config = dict(
    vocab_size=20510,
    init='normal',
    dataset='wikipedia_en',
)
Each number is 500 + 25 x the weight over its row's rms, rounded and kept within 0 to 999. Layers, rows and columns count from 0. Numbers have three digits each. The size before them is the row's rms in percent of the matrix's.

# layer 10 MLP gate, 832x320, rms 0.0931, rows 182-208, columns 0-79
094:512500554532490522500522475508503477495551496507477530540506492540533501496460490459525455525491507481532476504504492527497527512535478502478492515502445446517501498457496516526465500511453514480536510520543494525507485499492541543451503488
094:475487560508460526493525466478500477503491546543477479474514534529470525564536493476498467485518492493490499530495506482488518429505450473472527479543499488462484481518544479510510488491460474433495491529495503526468500530455515488506460503
103:520530446529481482487542503533522516478485461517488504539521519448495549474490458508481494468477505495503521512468491508474489473516496546472472515512535500528425473520531492521514492499536469483486493539515461480502506529474478444518486537
096:506497498538481493522488475523498525489522506516490448498447523518517492513477528536481514489483497503486511498516495478469508503450440488524511517512508503480543528486533493477490505521548477515515540457512493476462463477510514499474470500
099:503498479516534511505503493482488543503491499509477474474454504492512436534500477506523514511508538474495501511508467487505496548475523562488493531528487511506511510469524481481534531558513516516486480480500518501490478551543500498523529492
106:494466537507469499512470475523499522481528475550501513531457479532466507509494525520508485496483483504513526512508502524536512464532464503513484519497512471519552492477521525569510520524447474502518503471507462461492457489520473477527470517
098:506507505467520500511456469514518502497516482520515488517502484491500422470513505484506501521506477521486475578524450461505463479537505492468470494453459455481478528459504520480540514501467498480487504474501529502472520508499521518526468487
101:506532477478497442505503524485493522494520494512496474501477470512533458473513514493548516474472523459436526497476523514507486517520503503463494501531461539514483526497476515454503524468494477526502494541489500481465507441506504469532515483
095:509496515504543471525500501473524500435500513480498469517535514484523490513560521489496498468524473488489487505512512491458479507487476518493463534537531507485511490501465503497551478472510508486453532531472496428470497516483486475475508464
098:504531485499527481477492498495503494536506496515485503489551475480504465535486489481499495482517511491536535541519542416498471484491482504524528468478496496494483508480477540460527455482455477515485500520507476494515494487460492509503520529
099:495522512498473504494495513478533447453542504513523504548526489541471490471503502462480506508503527472471515539505522529522492508456493482487530515485530492530525491504486494538547523480510516497538529462500479525521489502511510507501511525
103:461513507506484466515509483497471501520492462524471517461477457508462455481508525501515497488502485503484538464472519521475467523536508458517466492534474464500493497528488524487533524546537470473501478485481479499471490467532495498534497512
096:471494499526488512467512533488471498472469481457508522475496485460498510467536451475489557508492484485513488522490465556524500513476491521496461473490519498522531508459488567476469492477446527454476463486474522422507475494478518558515546553
098:481509502531528514552482509524481509530475506497507484503506493484488495524543474469463445526486494507496525527491534553497523537453495545474525497467531490492507514478520515505528546517457510512499503512487486494510479473522493513561508468
108:516513468489488485503523487474483512515507486489528476457461516499465479487502513470476465446504532487545455532489471499493463487517444546488491502514523492437525463468525448466552527505513500514422508498480498506491509466506455499468469475
099:488537482462534563430500506542515496528461525492478530463481501505505525483513473461513466448523454503492468512524470552472488495530489476498523492493497490484497502516467499476544463525483477476515494496507497483510504516528518496476516510
096:540541505475505469491499523496535459460541459508497499536480500520492490528505475486492506490505515482475494514484537493507497528456489512464482481485463517487456525510544537541499473503471479498514486548503492517549495508535478496444510482
105:566452552516517514524520501495491534517514516503486512490471476511482482504477494516523523491506558433522526498470489499457525487534502525491421521542525475543523474502544488471538506484457482456519507498479488482504511480482486520494508524
102:476541515484490507484471509500506477466487499483496489496494497492528577461527460502479562548504532456527532432522495497485477456455539492517535479552514524489502535488530512520543508524494488510528491489467508493492557508534511454511464495
101:527478488509477498496497515531490568510534531486439522499479522484513445511497477488467460522478511554519504465519481539503519523483518522523503518489514461469502481557492475543498483546499522513495480530490492558504474493522490484541477450
106:473518503497525491482480481524511460495512488517525535537505481530542478500508520462484482460488514469520463480448482539524477488518515471548473460540488529516505533487499455498504501493501532529444476492528508506524468452520517502498492520
095:548500472505501524500524509470523514523517488533484514521519476547504542565537519492545463501549482507481481524482506513458463478500500500497472493505513519467495474546509494515480498514572501520465501470524505508477511500485513500488490589
100:520521546454496545497497506530476476507497536489498525508505465447504496512488499531496470512479496516473489511479481479468460498528472503502510489511497499503490447494487479528521466548536472459475531472504451486504459488510500484511497520
099:503544481451468518518483524542475483512508506547445503503482513545487500487494535452508493494471520489508531497480495482501480521466496486516533524499509477516448494484511487509508519479520472499510481501467487506458504510464462529472471516
097:502479489510506507515500491496484499492444480502507466550465510473486496533491509498492545464503507468480481510506471514502518460478473538514514529499476527521524504512498511485495508567465486469537491533483489514505491494535517534507518474
102:528489488545470472505467503482494460490486489492549531487488478471527519511456507522494516504480492497543501505481490515520478501505495494482484500476556555478460458479481499519519515490500458500514496478517491498453500489454527466489494504
094:541514495510490501482507519508461492490538494520520480450480559508479496482465487531486470496507522475508501530472487537483507494495478521462514519492487505514501538502481469516504556509470471497516469514506478463488508509515496481478529490
# layer 10 MLP up, 832x320, rms 0.0983, rows 182-208, columns 0-79
097:491517507462481490489498506510530529521501492490541505500482507422506485462473505500511491487490430472501479500497519496508495506490488480515505499504481489529499550453540489463473522451482531515501495520495506506455501501503460509523532475
095:499498498458538498499518468476488502525513544544513509507461519496536539475545519501443467491495506490474509473473504493477513501490505488469497539504485546472472475529525514472503514486509492538500511524489509467474500527510492527562464538
102:510487470506490506528478481517465483448494509542484505504516483503500488483516523480507498495506522498492535497487468513500463515472541511509471476547486499527502454475526535485470531491462494519511503540468452482505497510509523527496483486
101:464504480496504488480521516521458453522460520506503541510539505467510459523517499524548488523494517501500506488432515503512514524468484529522493510514511517464458492481458518496504482512497531526474497513491469543538532530505526484525524480
106:525444504513507476495482501517499486484475492527481513483502516529458516505526449505495461537537494497542549501525523467534529522485529526520496498495524476494448499485538529518525529504514467452489469510473502512475514507527512529496506493
104:439484493474524534522501479513513495525504467500524522532459530511526426458490527458485511493501542505539517506494520465494489497519529483483518527499516497473498527519527489481524546493523504519501501459468478467512497521560521455508522474
097:499483536467553522501471464448551521520506502551517460479459502511498477457495513509521487503508527523483485452467502499493449536514483433492514470485469507560454493483505543513506477535509470525471537467526492507471511481540541508480473501
097:473484547480530451455501500470463471506498517514524509502521501474510454498483503453503527529530522530486513452536511566483519507538521527508516494485506460479524506538491505470489530503510491535515508518473524484515507556466524495481510492
095:524493508466497494515518504488510493536490472444571499516548495545481552502487502526465497466541490493507476482458519525515540498511517505541500542526493513457506479529507496468533483466453475528506510520536507501499506481471476502524470491
105:507517475492504504489490514484501503512501546468491499485513535483544534529546477505467448482529516507514497501477523523484477478470478506505505521524482476477500482532439465490525505517520483497502506528476476513471519454541468486474469522
100:535534555474507473512449526506522467519517503457507521504503524502486568495512479484441504538536575566520521527508513512526478474503525515521504490528509543500456516480519472476525514458508536505488491488487500525469487531536505501512475579
102:430472514478520521510468482489495493499523467562511545527501486487456524448523527486490493483502503505489489530508460554511479502493491492520485459518491489534449529503491516485467497476491494501499502477466461476479503504474473460494492509
099:464532450489476494467558480507508492511512480534530446494502508526519517451500523517490507474532475494532449448503536505522478520512522531501514467517451489480481508520494518479465506491503498512533464509488525483477495478533521520511503500
096:490507505532494475511468517505457503481452506516480490515495480526470506504499469486500495490539493490435549480519455520526445467506512517492537517483464490504480478505484495495475483526494513461489500505526449465509506503482482453474538498
104:506483466512538461486455495479528520516534524545516525497476553505470528516492519492490433477491533484498479504478526486486509457517437572513527455514493503480492505494506489502547566521520530501471500501502530529460540494502541514511495482
100:507537500503516513445503526527449515489501476490506498536498453505515492466532504527480523499540464500552476574508525543508542501504524488501470519534501527505519479488519457482510509493530494460499529531515468510531524469461450477542545496
102:528468491543536475443537495487481526486527484509534471510472526495444491495522484522508488460456509512547491481499469512477484493510554470506522532542502531501475485521527483482531529518523517528532494517533479511475524504447525553514479515
103:509475533527479531463482494495469517502472470478505486489517479478479510510454541516490526453488509503495487478511524491517498492434455492513485484500522472481492522510469541491495475521490537507543528493548458511472483510456501458460469471
101:455498519480485480452543514467556544456543472515498462511479502444480478510519498523494490455483512493554533512471527562475449515465459466491498480528526497476544524541478511525496508493507528520489503530529500497517495515510505510499536494
097:493519518530498549476529529481514477540449514485529443488475482518472490485462489495496503493483544497533509457500500476518463464494490478512507516494470519494452466512490477467523456536520510513505480536457488497474503440518530511506502522
093:499513503503508531527550496563506512442507497520490476509532510523579468500476487523515508482486533479487498496502514552547448508495524493558506484478478514520459506503539463495530452485485494492479518505519521515492494484501464493473494520
096:488521494496525490513455526501501495468465524521507481505478453511522533537467500509463475525510497493497506505495426499465550493480526468542509520500515508486467482493475480502477510482478513487520521533514518505558485505528481455520498505
097:501481472530501491489493542514529456502488508496489482542513489507451490500552456523468481502523466511519468523493480472467483502539495527507469495476470512500483504488474490500484509496507499480516504526533485541500527525549475526477474533
098:490579514474534516497472494534530497528496531442531527488504576519524470489507519493521486468491444516451492496465466493486499481462470490479502507502500468500469512511491502540545499505527503482514487487506481490514500532512523493496481513
099:493488471487487505496477496494477511516477528551521524509532513472522469500502505552514532447515410475516531505498488491507480484494497547476534521481517533512548505541469518460497504525512482530526487506512540559530520518481447445501513487
098:467496476504482487517504505510502497449543475498484510485467520476497503462502543512483489520504509507475512494503527485501543498541498486461491564502468497524521515505467463499509472478493504543492489519551525516468508487472469462483486451
093:529533517508486509506482463497485490475460459517518518462502498518493517459532511499517501518498478537539487505472500502472502546527485490467501502459573506499518490508524507502515540504512462475492508534496497537450500524479538467513506522
# layer 10 MLP down (transposed), 832x320, rms 0.0907, rows 182-208, columns 0-79
098:540527505512502529513525491507504516484530516454495525508528519501496493473479472476522538490488421508475515516499520518511498530500537469511493523483510543517497522528482493504564474465494481479519501528475489535489494479547526521508477568
099:544485500533495534480502540496486469459506491487519486478531476511479508467486457499537489503479523546477479555467534467460524502502519506523473492524463501496490503473538501513467506514505467469472450515478493497501450518547487497482489479
100:481514495518529538484526454489477476538496525514491504470497529522470521512501530460474498480516498540488509515518507525501535436523562498560522493530485510477511466493494490539514496476521498475511488488513536531449458539538531459495534516
094:537498473538501497542537470561491527484490472527492526529547505490531500497529485498499527470531502503484515502500466523541515492501506480487472496504507492478512507482467458467530464532521551474503525500507469472522500479503504495539529513
103:476544478520485483489493513449468476494499490509524455516465511508514482512541505492494522523490459513540484499466531517509511473498510468490529503494438487479498486522514495519496494498457494497503461502504507492461530540543460473483495499
105:470465463522498554460470470546494500502519512490477444536519550553548486528517492471511530509515529506529494484502521538497483470473468527485524509504504495470532499510494548475482466536497522552531535522475478489524498508439515524495496467
097:480509496480490438477493486526465440430486463512494493504528496475513514460472482476538521484511591481515534505504457530503518485493470485545446505475496502512477513483520515497508494460505513531474505502517492532468503513475511501534503546
103:521484451486455488543479478451519491565535502463486554479500484539489525501496485513486505516536503484463467494525531493497519498513494499488492521525512509509460471528468508512492481495543457481470469522471494480502505500509476485457491490
101:433490533507483479520516497476505552485506523470471482520470513510484477503471509519511482522471566512442480498508537525535471491510522464491484521517527487507497493467504485485520509487489541481501475509500479489517500532512505510494515497
104:487532488527464494526490527449569526508476516536521534488503493484530532489487473490496479502491469511548493475484486503499496501479502471495492513525542524516521497530474480450481522524488504525523524526517536483526503519518461505476529458
100:561497474484491508491446479458533510449494509532537474460513510510498515460480505536476470510509524515540487478516513480527511504486508470495490529455489520538490442539496486525522459514532487515492499478504490502492544501440523481475535464
106:502493510509499479439494514560553517499501475482470514504508479521494522477505471514488495528517506513492501508535511549469525504511515497478473486502480478485468462496506501510480533539484483496543561469497469528509515483543485459505502535
099:520529503485495495472539509508512477523532495507503532545455458503459487509514506508509514504452493458474519479517491467477486479509505474482510467493490503515505493442510494529518475529509506513458509538537507490448520531493502481508495482
097:551552491498502532484517505502505502496506499477477506498476506528482525491489475548470571493488590475505551468443496535537493515479527512544509525498515469503525508487462502476527493495452504540498508482445550469489485517496502465508485505
098:484567478507489482535473545509515497538479494517497505488486466522501481501472521475514467538542507449510530467543504478516475495492512502476521476471520504530538473479490468486487486507473505539460507532413482493551529532472500514517490465
101:486504481486530516518523478471513548558480486472487478479486488486474505527514549524458502563529480506441458502524485522543470498476452505466495509484472490493532491483503524506496495518506468508510532501486478464544526503478506472512512501
098:494474505473487503496527525491508509559501487486468517498529474488510486553470513443496513467495458514518482466476443527520515477511464537488535522524491496503521489536498495513528521525470483515492488491538547534530530455499517514471513525
102:502527492509517503486476497467491505469537543515472515486500505495469567558501509472499532486472418454509495446509503489476483506534477496507509477470525458507476510474524487466509516482511520494508486514482507495519484473537523494552471490
103:511491484504448539449516505562494499525507499463504516503539504495505488502520497485487511479478517502500507488514491479489486495513493500513452530519502475530520484468494493488508505478541475483486488484511492472450487481489503493540466514
096:505516540506472495536471530486502477540506527496453497485489499498522488483485488459506485503498521491501471471475516497476494509514542492520478505489488521464531505511498505502538543499476525499487466534488531486497524513528489463498445518
089:489537505521467491507476534450518545522467530511523472453481475472450501515479491516510505519534464516509510524537534490466497448489498514452525553448456503491522484482472534478461523536524494485529528487459494462493523542465517491506495498
097:539449511479503493478484508491490481482503528549500484544491495455445478465475506443492498459470414494486486512504521493511517517486480488517526547494556441468487488466504497524522488503488509497486518504516546522507522473507535510448505476
100:506502518500525486513486545505529505461484515493522484478460546469540522493491537501518504512504403530507513555507442481492489510521491488501445499504529432479482525475516503440539492540564483490502502485530476524512469503524506539499499504
100:436538533506493529461466531521500478487525469511509519524502497525503502537517507529487498508513499502513482518467485485511480462507507527550545499527504507487534516522512503498492493496525529469515513508528505458550548511474496481497545482
103:473469510482491509487571484527481517455460466540493468500491490507500466495515512496486485535483470521519494473458487505503506479502493539512473514484514462511528493559509488510470509535530459451525475518477497515516476481501522530492526493
101:457546525473515491528545501529521523539487459545501517464492467504523504491492485496532492515471534517489476502527508511481483530534498500467456494515506517490488492464472514517465488542520553491472523500493501516491514426538504540488467511
097:416488503492532495514512471430523512487504468507507540451485517515559470494492535480486530452495522513501517508482525506497467512505544491510494505509499495480512468515492509490501504500489496521492490501481524491503488513550530445478471512